config.yaml
norm: "rmsnorm"
bias: "none"
init_std_qkv: 0.025
init_std_down: 0.0
final_lr_fraction: 0.05
max_seq_len: 1024
Each number is 50 + 10 x the weight over the matrix's rms, rounded and kept within 0 to 99. Layers, rows and columns count from 0.

# gate: layer 7 MLP gate, 768x224, rms 0.075, rows 551-590, columns 56-111
# up: layer 7 MLP up, 768x224, rms 0.0785, rows 551-590, columns 56-111
# down: layer 7 MLP down (transposed), 768x224, rms 0.0725, rows 551-590, columns 56-111
gate551:50 50 46 51 44 43 50 24 32 51 48 68 50 27 30 58 48 69 63 47 59 45 41 66 61 54 50 49 43 68 51 56 37 48 40 62 65 50 35 33 57 45 50 42 36 59 58 45 68 55 48 56 53 60 42 51
up551:52 51 56 49 58 55 46 40 66 66 63 57 49 38 38 43 55 59 56 60 64 51 74 52 52 41 62 67 62 51 51 54 57 67 55 59 41 52 50 64 62 44 48 34 37 50 60 59 64 54 46 40 50 60 52 55
down551:52 60 39 54 48 42 50 54 51 43 48 55 28 55 56 54 67 57 43 49 43 49 44 68 45 43 58 60 57 51 52 30 51 51 47 43 67 55 43 42 53 42 49 45 61 49 52 55 68 51 42 47 53 45 55 61
gate552:32 45 41 54 50 78 43 45 58 52 65 54 56 44 52 52 47 43 50 48 59 50 61 45 55 56 48 47 65 48 52 44 55 49 46 50 59 48 55 52 60 57 61 54 51 71 58 49 42 39 54 48 60 39 37 56
up552:46 36 46 58 51 57 48 47 55 63 38 49 50 46 44 68 43 50 49 55 45 57 50 43 55 56 65 52 35 50 58 39 59 47 59 51 66 54 42 48 41 47 53 54 39 37 46 53 63 46 50 48 37 61 65 67
down552:44 60 48 54 53 63 47 55 55 57 69 48 44 56 40 60 43 59 44 46 59 42 39 50 46 46 46 49 43 40 57 27 44 42 24 50 44 60 52 56 32 67 46 33 49 41 66 46 45 61 53 51 50 58 58 39
gate553:54 41 56 61 68 59 46 53 50 45 43 60 43 33 50 36 53 64 43 57 37 46 59 53 35 72 63 48 49 34 70 75 51 46 46 45 46 58 35 56 34 59 47 40 47 37 62 58 36 34 49 50 45 50 36 37
up553:49 52 46 50 48 51 28 38 54 60 40 61 52 50 51 48 62 50 42 56 43 51 43 53 41 47 58 63 59 57 59 61 55 39 47 38 51 62 33 64 48 54 45 52 55 52 35 63 54 50 59 46 54 53 36 53
down553:54 43 59 45 57 37 51 60 50 45 52 46 43 39 24 59 37 56 46 61 45 44 56 44 52 39 46 42 52 34 57 47 49 56 56 42 51 29 29 34 36 45 69 43 41 55 57 52 59 64 43 44 48 60 45 45
gate554:59 55 37 44 37 26 52 66 40 57 31 61 47 45 49 49 40 46 51 33 55 39 41 53 44 44 50 50 72 51 49 39 44 51 40 49 28 43 37 57 56 48 55 28 46 58 57 38 53 50 50 39 39 45 49 49
up554:53 55 42 55 48 48 34 55 64 55 50 41 57 44 46 48 29 51 54 52 41 48 49 48 61 54 33 45 49 56 59 52 34 75 44 38 54 48 26 50 61 54 46 49 59 31 62 46 40 57 62 51 41 57 50 57
down554:46 56 47 66 58 43 61 43 49 33 64 57 54 55 57 56 52 52 49 61 61 51 47 57 49 71 61 60 32 56 45 55 49 38 33 57 66 31 42 47 41 49 50 56 31 54 42 60 56 30 39 58 57 51 60 62
gate555:48 54 50 53 47 46 46 48 54 53 44 39 36 42 62 70 56 52 45 35 50 59 47 45 36 52 31 46 36 55 44 65 55 52 61 64 46 48 68 45 50 60 49 62 43 50 64 63 35 60 54 47 47 34 66 71
up555:40 49 27 44 54 54 38 36 52 66 57 64 45 42 61 41 63 42 43 59 61 51 63 45 47 49 52 57 55 52 62 53 57 63 51 44 38 46 47 55 46 43 54 53 33 50 45 51 50 40 58 63 49 44 40 49
down555:61 65 47 31 59 37 37 47 39 50 39 45 43 29 52 38 39 53 38 58 41 53 39 45 53 32 32 63 59 65 35 48 55 65 52 50 60 45 39 58 40 44 50 61 47 54 60 65 38 50 52 44 50 70 50 41
gate556:61 54 57 60 62 60 34 55 47 50 41 46 39 43 52 52 56 36 63 46 35 54 48 58 56 42 52 52 69 43 44 64 59 46 57 58 45 44 52 54 69 45 40 28 50 50 50 62 36 61 48 58 53 46 67 54
up556:51 55 56 35 54 36 52 44 58 61 57 47 44 50 44 51 38 59 43 61 40 48 28 67 55 61 59 43 54 43 49 56 57 58 51 48 51 45 48 67 60 54 55 45 43 69 33 48 45 44 45 37 35 55 48 50
down556:52 33 42 54 52 40 74 47 57 59 50 46 46 60 54 48 47 45 47 50 48 48 59 55 41 52 59 54 61 49 31 56 46 47 46 47 60 66 67 51 61 49 45 60 49 40 48 35 26 44 54 47 54 54 56 58
gate557:51 32 51 55 31 46 54 42 55 46 45 26 41 75 51 76 60 46 45 50 47 30 39 44 54 51 69 47 43 41 52 56 39 56 36 49 46 49 53 55 39 54 46 52 52 64 49 48 41 59 48 41 63 41 39 44
up557:40 47 65 49 62 40 49 61 51 43 48 54 51 31 39 56 55 50 37 45 50 46 46 51 68 61 43 46 40 56 54 52 54 39 33 39 40 53 52 44 54 48 63 41 41 26 51 43 47 61 50 52 45 62 67 43
down557:57 55 58 64 51 57 62 48 42 39 42 54 53 54 30 39 49 50 60 54 62 54 55 70 46 52 47 79 50 56 48 48 45 39 48 51 68 49 40 52 52 38 51 50 40 28 65 53 45 54 29 56 47 41 59 50
gate558:54 52 43 31 49 50 53 56 55 60 47 65 46 43 50 54 43 53 44 41 41 63 57 57 45 31 44 59 37 59 56 50 40 64 54 49 55 44 30 42 57 52 66 36 54 49 47 48 43 48 37 54 40 48 47 50
up558:57 48 46 41 50 60 59 51 50 40 40 73 51 51 32 66 52 52 31 38 24 65 55 53 45 37 46 53 50 53 45 50 41 45 51 38 55 47 43 65 42 53 64 52 47 52 44 44 55 51 43 47 45 39 35 69
down558:43 61 64 48 61 58 43 49 47 34 46 40 60 63 53 62 40 34 28 52 74 49 33 44 32 56 56 51 40 40 52 39 68 52 52 37 62 40 72 47 54 60 55 49 36 47 41 41 52 50 57 53 59 53 68 58
gate559:50 49 56 52 29 39 51 56 56 50 32 49 52 51 51 39 56 54 60 43 49 50 55 32 45 38 42 44 43 66 63 49 51 51 52 56 42 49 49 52 30 42 47 63 58 50 52 55 39 49 62 53 54 46 48 56
up559:55 44 56 56 52 42 49 55 52 42 44 59 55 41 57 57 64 57 62 42 53 59 37 49 56 65 43 52 56 58 48 55 47 39 53 57 40 40 48 68 60 58 29 48 51 34 36 46 45 52 61 49 48 39 50 52
down559:45 31 52 47 61 50 59 53 57 68 38 47 53 50 53 38 50 48 46 68 39 40 45 61 44 43 57 39 45 34 65 54 46 31 45 62 53 58 46 37 50 36 50 47 59 33 59 65 49 37 56 47 56 53 56 49
gate560:64 39 43 50 55 59 42 53 56 67 44 42 29 62 64 57 58 66 56 53 45 52 51 25 50 59 59 52 53 39 43 41 48 36 51 53 58 49 52 64 46 35 45 55 66 49 46 54 47 38 69 66 42 58 56 33
up560:62 53 53 62 42 50 42 51 36 23 59 39 30 49 41 57 48 60 38 49 52 59 50 29 38 57 58 35 45 38 51 51 61 49 41 61 55 54 64 46 31 56 43 25 47 36 35 60 42 41 57 52 45 50 65 54
down560:47 45 47 55 36 46 41 52 67 50 37 47 37 64 49 38 52 63 65 62 61 28 52 48 56 50 47 55 61 42 32 36 32 43 54 44 39 57 49 67 45 65 43 52 57 56 50 45 51 32 52 34 39 49 30 56
gate561:44 53 50 49 52 51 73 60 59 34 32 49 52 33 55 37 43 48 45 56 43 45 43 47 57 50 56 28 50 58 31 68 41 70 34 50 48 43 44 57 36 45 59 49 54 55 48 47 62 37 42 35 53 30 64 55
up561:32 53 60 36 52 52 61 34 49 49 45 64 52 58 25 58 56 38 34 54 47 55 54 48 56 45 68 27 42 81 64 52 53 56 46 67 45 52 35 43 45 62 53 53 51 49 51 60 57 53 22 40 51 48 50 67
down561:44 55 45 60 57 42 34 46 66 59 61 50 40 44 51 31 67 38 47 66 47 53 51 60 51 57 46 39 54 62 35 48 55 61 38 40 70 43 54 27 54 36 46 42 63 75 51 63 45 36 39 55 63 63 70 69
gate562:40 57 42 42 49 32 53 49 56 55 43 49 48 65 54 55 37 58 64 52 67 65 44 45 43 56 37 51 43 47 46 46 43 66 56 47 52 52 58 52 52 74 51 58 41 40 56 69 46 47 31 53 45 45 39 41
up562:45 62 47 56 39 57 51 41 65 69 52 50 43 67 51 45 39 38 34 46 44 28 51 47 45 55 48 38 49 51 52 56 42 55 45 61 63 53 41 53 54 43 66 42 35 63 62 68 51 47 27 28 57 52 36 43
down562:46 45 48 59 53 44 68 40 37 53 36 42 52 35 48 48 51 46 26 55 43 40 57 54 52 21 23 42 46 43 53 33 56 56 49 60 65 55 36 56 50 64 55 43 54 37 65 58 65 62 35 55 41 39 53 35
gate563:51 48 37 48 37 31 61 32 43 53 37 58 42 60 49 56 39 37 55 36 51 46 50 62 54 44 60 46 38 67 48 32 52 47 54 41 53 46 57 53 48 62 60 43 30 47 55 46 51 53 37 35 57 56 50 42
up563:41 58 27 64 47 39 56 51 58 50 51 62 50 64 56 49 51 34 46 48 53 43 64 74 64 45 43 46 37 53 56 42 44 28 38 54 59 41 57 40 25 60 43 48 49 43 56 42 75 44 61 42 61 44 38 53
down563:51 52 41 51 40 54 55 55 37 61 55 67 48 47 36 63 43 37 63 58 64 53 40 46 42 48 49 62 33 40 57 50 51 56 46 44 59 64 47 45 46 50 65 45 69 38 40 47 34 64 55 31 45 47 65 41
gate564:60 52 63 66 49 40 55 56 57 48 37 32 54 49 48 46 56 44 52 58 50 62 54 43 43 30 62 50 45 46 39 55 52 45 74 53 50 49 41 44 46 29 54 45 53 63 64 46 48 48 37 46 59 53 28 54
up564:44 49 35 62 44 55 47 52 57 51 51 63 52 53 36 38 43 45 50 56 54 64 59 59 32 40 49 54 47 55 45 51 44 49 41 34 62 38 52 51 39 52 43 40 57 49 44 58 57 58 32 48 61 46 62 66
down564:55 70 38 52 64 44 56 63 63 38 42 45 63 46 64 60 56 53 50 44 53 64 56 44 46 56 37 40 46 40 57 66 49 75 56 60 43 34 60 36 51 44 61 51 59 57 51 62 41 47 56 46 51 34 47 47
gate565:71 46 40 67 74 49 60 58 54 49 59 65 52 56 48 51 50 46 40 48 42 53 41 53 37 42 48 41 55 32 76 45 48 70 60 50 41 53 50 38 58 63 34 67 72 41 53 47 50 61 60 62 61 49 50 48
up565:48 43 42 36 54 55 55 39 57 49 56 46 41 70 55 51 65 41 61 51 52 37 50 74 39 51 63 54 57 59 53 64 54 56 47 45 55 61 56 38 43 39 48 61 51 53 38 66 56 57 62 56 69 74 65 30
down565:46 55 60 54 55 51 35 51 48 70 51 52 62 54 49 54 57 46 52 61 40 54 72 53 47 44 52 31 54 50 41 53 50 37 47 48 49 45 39 42 49 56 48 44 50 42 43 62 56 52 57 62 32 66 73 55
gate566:55 44 51 53 54 41 58 62 56 57 37 40 45 64 51 54 47 50 59 65 60 40 26 66 32 78 62 34 47 48 59 53 37 38 54 40 66 46 37 44 49 75 41 69 58 43 59 51 58 60 36 35 62 50 58 41
up566:45 51 46 35 55 43 58 43 58 58 51 55 48 58 48 51 45 57 61 56 67 70 52 36 54 47 50 64 50 48 53 66 57 47 48 43 56 52 20 44 66 38 38 42 56 60 52 38 56 35 48 42 46 42 48 51
down566:53 68 41 57 66 25 61 50 65 56 36 45 50 47 58 43 60 45 55 50 47 33 58 51 50 64 36 51 46 42 35 67 45 37 37 48 51 45 48 43 35 61 44 51 48 40 54 47 56 67 46 40 42 63 64 45
gate567:54 51 53 49 32 45 74 33 45 54 54 47 51 53 72 46 57 39 69 32 44 44 36 49 52 62 35 46 50 37 30 44 43 52 50 39 43 50 65 29 38 51 46 43 45 51 62 43 42 38 59 63 67 50 65 57
up567:64 46 48 76 40 37 58 62 50 42 40 46 42 49 46 46 38 49 43 51 42 58 68 50 74 57 52 52 62 56 47 41 58 49 58 48 51 64 29 46 56 47 50 42 54 66 50 38 49 48 42 52 33 44 56 62
down567:55 40 43 42 55 59 56 57 50 41 76 49 49 63 64 55 56 72 45 63 47 51 64 40 43 45 58 65 46 56 46 51 45 48 56 61 46 42 54 69 34 46 53 58 56 40 44 68 59 46 47 43 60 63 40 30
gate568:53 47 52 39 56 63 46 39 46 43 42 47 24 45 55 49 62 65 47 61 44 58 54 58 55 70 47 48 62 68 55 48 46 56 55 58 49 35 56 45 61 39 62 38 51 31 52 47 55 42 68 35 38 49 34 67
up568:50 50 44 52 43 57 37 44 62 73 76 57 51 69 53 42 52 53 50 48 45 53 44 47 78 30 38 49 54 56 57 45 57 47 61 47 37 47 50 55 35 56 46 50 53 27 34 66 32 62 55 77 60 61 31 31
down568:44 40 54 56 44 61 52 45 32 52 50 66 42 59 43 43 40 57 55 65 48 55 41 43 60 30 73 40 47 47 57 62 54 52 66 45 62 52 67 60 65 46 66 59 50 50 44 48 59 53 62 52 45 47 55 50
gate569:50 62 53 49 37 39 49 57 40 41 33 43 39 52 21 36 39 57 51 60 46 58 46 54 54 63 54 53 50 47 40 56 52 59 45 65 45 54 52 28 43 63 49 34 64 62 54 52 34 42 36 49 65 52 66 45
up569:62 41 48 38 41 47 40 58 51 44 53 51 54 50 35 37 61 64 58 49 49 42 68 49 52 42 48 40 43 55 45 18 51 54 23 60 38 48 48 55 59 52 58 70 51 57 46 39 34 43 50 55 62 46 39 38
down569:58 50 46 42 55 59 78 48 60 53 41 58 46 42 63 45 54 32 41 46 29 34 52 26 55 43 49 58 50 54 67 56 62 54 57 52 64 38 66 58 50 57 54 53 41 58 39 56 39 52 57 49 41 53 38 55
gate570:44 40 42 51 50 41 48 55 62 56 45 61 35 57 47 62 54 53 45 38 52 42 63 44 42 50 51 49 47 62 62 54 44 51 50 60 43 53 52 53 60 46 64 48 47 63 35 57 37 45 37 40 53 42 46 51
up570:53 30 51 48 56 38 47 40 42 44 57 39 47 36 58 49 45 43 62 93 57 31 43 72 55 45 50 57 66 51 45 29 58 66 61 44 43 32 27 51 66 37 37 50 45 28 63 66 39 64 55 56 39 47 49 55
down570:61 68 43 49 60 48 71 60 60 47 34 63 56 50 40 49 45 35 61 61 42 39 69 48 42 42 51 62 52 62 35 48 59 37 51 49 32 46 62 51 47 49 61 57 52 42 49 72 63 50 42 51 44 61 37 48
gate571:48 36 57 63 39 57 63 53 35 35 53 60 59 60 43 55 60 46 48 31 53 39 50 45 44 39 56 51 47 66 51 49 58 50 53 39 52 67 56 48 41 51 66 50 57 58 35 47 56 39 51 49 61 39 36 44
up571:40 52 63 51 27 63 49 65 48 56 60 49 29 42 49 68 42 48 35 49 47 58 64 54 56 48 53 52 51 55 67 61 56 51 33 56 56 43 43 46 62 40 50 56 45 42 50 80 38 35 53 46 40 53 40 51
down571:35 50 66 53 44 48 38 50 56 57 32 50 42 34 49 51 45 61 57 53 62 53 50 46 78 36 32 47 59 54 66 44 23 52 53 46 44 41 30 42 57 51 38 56 53 73 59 31 42 50 43 43 52 53 50 42
gate572:31 53 45 52 64 56 47 40 54 63 48 51 54 28 44 58 65 31 41 74 53 51 20 40 51 59 59 58 54 47 47 42 40 46 68 61 51 53 51 74 54 45 65 43 51 64 41 52 20 40 51 57 59 64 70 53
up572:66 51 55 60 56 49 43 52 40 55 35 48 35 52 54 36 49 40 50 39 27 36 61 38 40 57 45 53 66 51 60 50 47 48 57 44 49 37 35 37 52 45 65 55 34 41 82 41 52 71 73 39 61 49 43 36
down572:58 57 46 55 62 55 61 61 61 58 62 57 59 29 40 54 25 66 58 49 44 52 56 43 57 40 44 42 51 47 61 59 53 53 28 56 52 62 68 49 46 42 52 50 55 56 62 52 43 53 51 50 61 40 61 43
gate573:59 50 55 42 78 48 45 67 53 68 43 60 46 55 47 49 45 62 56 59 59 46 57 57 57 55 55 48 36 51 31 53 56 62 39 46 39 53 60 56 65 37 37 57 43 27 32 40 48 62 56 47 47 36 52 27
up573:52 42 46 49 55 28 47 69 47 64 53 49 49 47 57 45 46 52 58 55 42 48 43 44 60 40 44 48 60 38 45 56 51 48 67 49 60 32 67 40 53 54 56 45 59 40 56 55 48 54 54 47 64 49 46 52
down573:47 51 54 50 49 36 34 42 40 55 62 59 62 50 53 54 44 58 59 48 56 43 42 52 63 24 56 57 63 42 44 34 37 74 43 55 51 51 47 68 42 53 32 48 55 58 56 51 58 58 51 47 33 42 69 23
gate574:42 39 37 40 32 55 63 40 46 27 51 41 52 52 46 37 54 32 65 47 37 56 51 54 40 56 59 66 24 49 47 67 50 42 38 66 36 52 43 40 58 53 45 51 57 45 38 55 40 56 46 41 61 37 39 55
up574:40 40 60 42 53 52 52 65 53 46 72 44 61 51 27 43 50 53 51 36 32 39 50 72 55 61 74 44 49 53 66 60 46 40 53 52 40 64 64 50 48 61 53 55 43 48 46 56 54 62 71 49 68 64 65 59
down574:46 51 62 47 41 59 34 60 44 51 70 30 61 46 43 46 27 67 49 59 33 79 34 47 51 43 73 50 61 60 47 52 57 53 46 63 42 47 30 43 41 52 33 35 48 34 42 34 49 48 36 49 75 68 43 45
gate575:31 54 52 52 49 37 52 55 49 41 48 45 45 57 63 56 60 65 65 46 56 66 35 45 54 45 55 46 60 59 68 37 51 56 51 54 45 52 51 48 37 68 66 48 53 46 46 59 36 43 57 49 37 50 43 56
up575:53 62 63 38 52 52 56 36 56 44 44 42 56 44 32 55 50 45 59 56 52 74 39 65 35 41 57 63 72 52 64 60 68 51 44 37 61 49 43 65 42 52 52 34 42 63 55 61 44 32 47 46 58 61 52 57
down575:40 49 53 47 66 36 51 41 49 61 39 54 38 57 60 39 53 51 55 46 54 62 55 41 64 57 35 56 56 44 59 41 54 59 33 47 63 48 39 60 52 45 69 48 60 55 38 51 55 54 60 50 52 36 62 57
gate576:45 47 44 57 44 60 48 52 65 46 48 43 50 42 49 48 63 40 38 59 68 42 51 40 36 44 48 64 57 46 44 56 40 49 47 49 47 61 61 56 60 44 54 58 50 64 61 40 49 42 43 53 48 49 46 54
up576:60 60 51 45 52 39 52 49 60 50 47 69 37 44 56 26 54 29 51 55 49 49 58 35 44 42 45 45 54 54 31 58 38 65 67 58 44 49 43 60 40 49 35 35 48 55 29 53 55 47 65 47 61 50 49 51
down576:43 40 45 62 64 53 60 49 56 30 34 50 52 43 39 61 43 58 51 26 43 47 50 50 38 56 48 47 58 44 50 52 48 47 68 54 38 41 59 48 60 80 49 51 44 77 46 55 58 35 54 59 39 48 49 44
gate577:56 62 36 42 46 57 55 65 55 52 42 57 47 45 33 43 54 44 49 43 45 46 55 49 50 55 49 51 50 47 54 59 62 34 48 58 50 46 34 41 58 35 69 39 56 56 56 43 52 41 35 61 44 39 56 61
up577:36 37 52 55 50 58 66 47 61 46 54 69 62 59 61 63 47 55 50 55 49 57 54 50 45 80 70 51 55 68 72 51 42 64 51 47 55 54 62 55 40 58 37 45 38 43 47 59 68 35 58 40 51 68 59 53
down577:46 63 41 39 41 54 46 50 64 70 44 63 34 57 49 55 56 45 61 41 58 55 42 38 59 28 39 40 58 47 56 53 68 61 53 53 60 46 49 48 58 64 46 52 65 42 50 49 51 47 42 49 54 52 55 42
gate578:55 23 37 41 55 72 50 56 53 45 49 40 60 59 39 44 52 46 34 59 53 52 48 58 55 41 43 63 50 57 34 56 60 52 60 55 38 34 67 43 52 63 41 56 51 49 45 58 59 63 48 44 31 40 44 57
up578:45 47 60 53 41 49 50 54 47 52 46 47 44 53 48 42 46 55 40 48 47 56 54 38 66 78 29 58 58 41 44 39 56 48 42 45 45 40 35 56 64 31 30 56 53 28 61 50 39 48 40 62 54 39 56 50
down578:41 46 43 39 53 56 59 42 64 62 63 68 41 52 50 52 51 46 55 36 59 52 64 55 59 32 40 59 44 38 67 46 49 42 49 51 52 75 62 46 43 68 61 65 41 48 31 54 44 44 52 55 49 49 63 43
gate579:47 65 49 56 56 57 48 47 45 63 37 31 45 57 44 55 54 66 55 67 50 45 50 43 64 67 46 45 41 61 44 55 67 43 47 29 51 50 35 46 50 44 45 67 67 65 43 24 58 46 46 61 47 45 49 34
up579:59 48 45 57 66 41 45 57 42 54 60 48 44 44 45 42 41 47 46 47 43 37 50 58 51 40 38 53 45 62 37 43 57 46 52 50 66 60 63 40 30 56 40 52 38 50 51 49 44 59 30 41 40 51 62 87
down579:64 54 42 48 38 50 63 44 64 42 41 50 69 60 46 54 59 56 52 42 45 59 59 43 55 47 44 45 65 43 43 53 49 51 53 52 53 64 63 60 58 69 50 48 47 33 59 63 50 43 41 32 45 52 44 56
gate580:53 70 62 42 58 54 54 55 54 31 43 57 61 47 60 54 60 37 44 49 51 63 53 53 56 67 52 64 47 53 47 53 45 44 64 48 47 41 62 57 55 54 58 57 43 60 64 58 42 50 38 50 49 51 36 49
up580:31 52 47 53 39 51 46 41 38 54 57 56 65 42 60 48 46 43 31 53 54 49 41 46 50 64 49 70 34 54 60 39 55 48 38 48 47 73 57 56 53 51 63 52 48 55 63 43 59 37 58 54 34 50 46 58
down580:57 38 61 43 37 51 43 65 60 48 40 42 32 43 55 55 54 51 47 64 34 55 36 56 43 50 57 46 56 54 58 56 52 52 51 53 45 33 43 59 59 60 62 52 50 57 40 67 60 61 40 47 43 69 54 49
gate581:50 41 54 57 40 35 25 46 37 61 48 68 55 40 62 65 35 56 39 59 63 53 59 62 38 54 66 48 60 45 32 51 33 56 73 37 34 43 50 46 38 34 50 40 58 62 44 59 26 57 55 39 62 49 62 55
up581:50 59 55 45 35 52 42 27 51 36 51 37 60 45 43 51 58 50 35 46 57 67 48 43 50 38 59 68 63 51 40 27 58 42 27 56 52 56 63 41 43 50 52 55 54 50 34 60 44 61 48 48 50 65 46 47
down581:41 61 55 40 69 56 74 40 58 55 44 45 52 54 45 45 67 52 40 55 43 42 46 45 73 55 46 43 52 37 57 40 35 26 49 62 60 55 60 53 36 54 53 58 56 28 36 48 30 47 50 66 40 52 34 58
gate582:38 53 51 48 65 72 53 35 49 48 41 57 62 29 53 47 60 13 58 48 62 38 45 43 46 49 55 47 43 48 47 44 52 44 56 51 47 61 36 45 35 43 42 58 36 51 49 63 60 32 59 47 32 43 63 53
up582:57 39 55 52 61 42 47 55 47 33 48 52 49 49 33 53 36 43 54 45 39 51 55 58 42 66 51 57 33 51 49 63 40 52 54 60 38 39 51 50 42 68 43 52 61 35 64 49 54 39 49 46 51 64 68 40
down582:45 47 31 43 40 40 64 49 53 60 42 44 54 49 56 60 63 50 46 53 56 41 52 39 56 60 51 57 51 54 54 52 60 46 35 46 62 61 74 25 65 43 46 44 61 51 43 48 41 37 63 50 65 54 56 34
gate583:56 64 35 64 47 57 46 32 38 37 61 63 58 53 46 64 38 50 63 53 46 50 40 43 52 51 73 39 36 36 49 52 48 48 50 57 49 35 45 53 49 55 63 60 54 48 44 50 49 50 47 57 51 62 54 40
up583:73 45 50 61 43 46 64 51 57 52 50 52 54 56 58 56 48 51 57 50 55 58 46 37 51 46 49 33 58 62 51 44 44 53 41 47 57 65 60 59 55 47 41 40 45 46 36 43 65 55 57 45 57 52 56 45
down583:57 53 42 42 43 62 41 55 41 53 52 55 40 38 39 60 59 49 43 52 62 60 46 57 54 57 49 37 51 54 63 61 64 60 48 57 56 40 39 39 39 48 35 37 56 48 42 44 40 38 48 54 60 38 53 35
gate584:55 56 65 55 44 58 48 53 46 44 62 46 47 49 51 43 60 55 50 54 48 53 47 46 43 59 54 48 50 43 61 49 55 52 47 52 45 56 49 47 55 43 61 65 40 51 49 51 55 45 63 48 49 57 42 46
up584:39 49 41 50 57 55 47 50 52 61 43 65 61 52 45 49 50 51 60 53 60 52 52 52 67 45 48 48 46 63 37 46 46 52 47 45 45 44 45 46 46 45 74 52 49 75 44 45 39 56 53 38 50 44 53 60
down584:50 50 55 48 45 67 53 42 34 47 66 38 40 47 59 62 57 44 49 42 50 35 54 51 40 61 57 62 35 40 51 60 53 53 45 56 48 59 44 55 55 58 42 27 54 59 44 50 56 59 66 49 57 53 62 31
gate585:49 44 54 46 42 24 45 57 55 56 19 58 51 55 31 54 52 44 58 48 57 31 35 47 45 46 58 41 41 48 54 44 39 37 43 34 45 57 53 56 65 45 56 59 66 56 59 53 50 59 49 63 45 71 41 30
up585:51 45 53 27 57 57 36 64 43 33 54 49 42 46 50 53 63 51 48 48 48 40 49 35 49 55 68 40 70 66 57 37 69 57 24 67 46 52 40 64 66 50 40 46 48 37 53 49 44 48 60 53 34 71 41 44
down585:37 34 71 49 53 51 56 49 48 45 51 69 50 37 56 61 38 46 48 57 45 38 48 58 52 42 40 42 55 48 42 49 65 67 61 29 57 43 62 63 46 54 41 24 36 51 57 40 49 49 52 47 46 47 47 51
gate586:42 58 71 46 41 53 53 48 47 45 62 41 51 38 47 49 42 55 34 48 54 35 56 41 49 66 29 44 54 54 58 43 50 44 54 77 51 56 48 47 32 55 43 46 55 50 47 50 51 52 51 34 37 40 48 44
up586:56 50 63 49 72 50 58 63 52 40 55 60 75 45 71 46 61 45 62 45 58 45 52 44 64 51 39 53 40 51 58 48 58 67 45 57 50 53 43 35 52 56 46 53 55 43 58 76 60 48 45 48 55 46 41 53
down586:50 49 39 63 60 54 46 61 49 54 41 56 45 57 49 45 30 52 47 42 35 50 47 58 47 20 56 57 67 44 36 50 50 22 60 41 56 43 55 79 53 49 43 66 47 58 53 34 35 70 55 62 61 37 72 37
gate587:43 57 40 51 38 55 58 41 53 61 50 36 52 39 29 47 40 55 62 44 46 60 43 36 49 53 55 43 37 42 62 34 51 56 37 42 33 43 56 51 39 50 42 55 58 54 40 56 49 55 36 47 55 34 51 49
up587:49 37 38 55 30 35 58 52 39 35 49 63 46 36 34 37 49 60 60 47 61 51 42 40 52 51 45 37 44 48 55 36 29 53 61 63 47 50 62 52 67 41 44 61 42 31 58 48 53 73 47 58 41 41 58 41
down587:33 38 52 59 54 67 34 50 61 39 47 75 63 51 42 58 55 71 44 37 63 62 51 37 44 34 51 61 37 46 42 70 60 40 48 41 49 62 49 44 58 36 40 53 63 38 54 41 56 46 63 59 40 49 43 34
gate588:47 62 38 48 43 45 58 67 50 55 26 60 50 58 51 52 56 78 55 60 49 54 64 39 51 52 39 64 40 41 65 41 55 31 54 57 48 64 56 39 61 37 51 52 60 66 53 21 54 46 48 54 54 49 49 59
up588:60 46 54 36 55 54 60 56 62 49 44 47 66 56 40 31 47 58 67 46 37 32 39 52 47 40 48 57 45 29 64 41 40 47 45 55 53 70 61 57 55 41 44 47 52 42 50 56 52 42 55 47 65 60 50 50
down588:51 46 52 45 49 38 68 55 52 64 67 50 51 62 50 42 54 46 44 49 63 41 38 47 29 40 55 22 48 55 51 62 49 51 56 62 61 53 43 43 53 49 38 49 45 66 54 38 34 49 49 33 56 44 50 47
gate589:48 40 74 52 51 48 44 52 41 48 51 50 31 51 48 68 57 57 52 60 54 58 40 42 46 53 50 60 45 47 41 45 52 56 47 57 36 60 48 62 55 55 48 57 38 34 58 57 56 65 59 48 48 58 50 63
up589:40 53 35 62 52 62 49 26 32 33 46 52 49 36 48 49 56 41 36 54 50 50 52 44 33 51 57 49 40 55 51 52 37 43 63 42 44 40 62 58 56 80 74 64 43 54 45 57 55 45 49 62 41 48 34 64
down589:61 36 28 59 47 62 34 49 60 67 44 41 46 43 49 59 70 44 28 32 50 53 36 67 31 39 52 37 29 65 39 56 60 34 37 50 48 51 53 51 47 36 56 37 35 44 41 41 50 48 46 40 49 61 56 34
gate590:48 37 48 63 56 33 44 57 47 47 51 36 58 55 38 55 45 47 64 40 60 51 72 54 69 60 67 52 64 48 67 45 55 54 55 44 49 64 64 50 59 63 54 49 48 50 50 44 47 37 42 56 34 62 46 58
up590:51 50 44 62 34 77 51 49 55 62 42 43 47 50 39 55 53 45 53 58 48 39 61 60 46 56 45 49 43 32 59 55 45 48 51 47 56 63 54 43 55 47 49 44 37 74 56 48 58 46 30 51 34 45 45 37
down590:46 47 52 53 64 49 51 60 54 45 45 53 71 48 40 44 47 64 40 41 45 54 44 65 55 54 49 60 50 48 15 60 57 39 52 48 63 58 57 53 42 63 46 47 57 52 42 63 44 30 54 50 58 35 48 47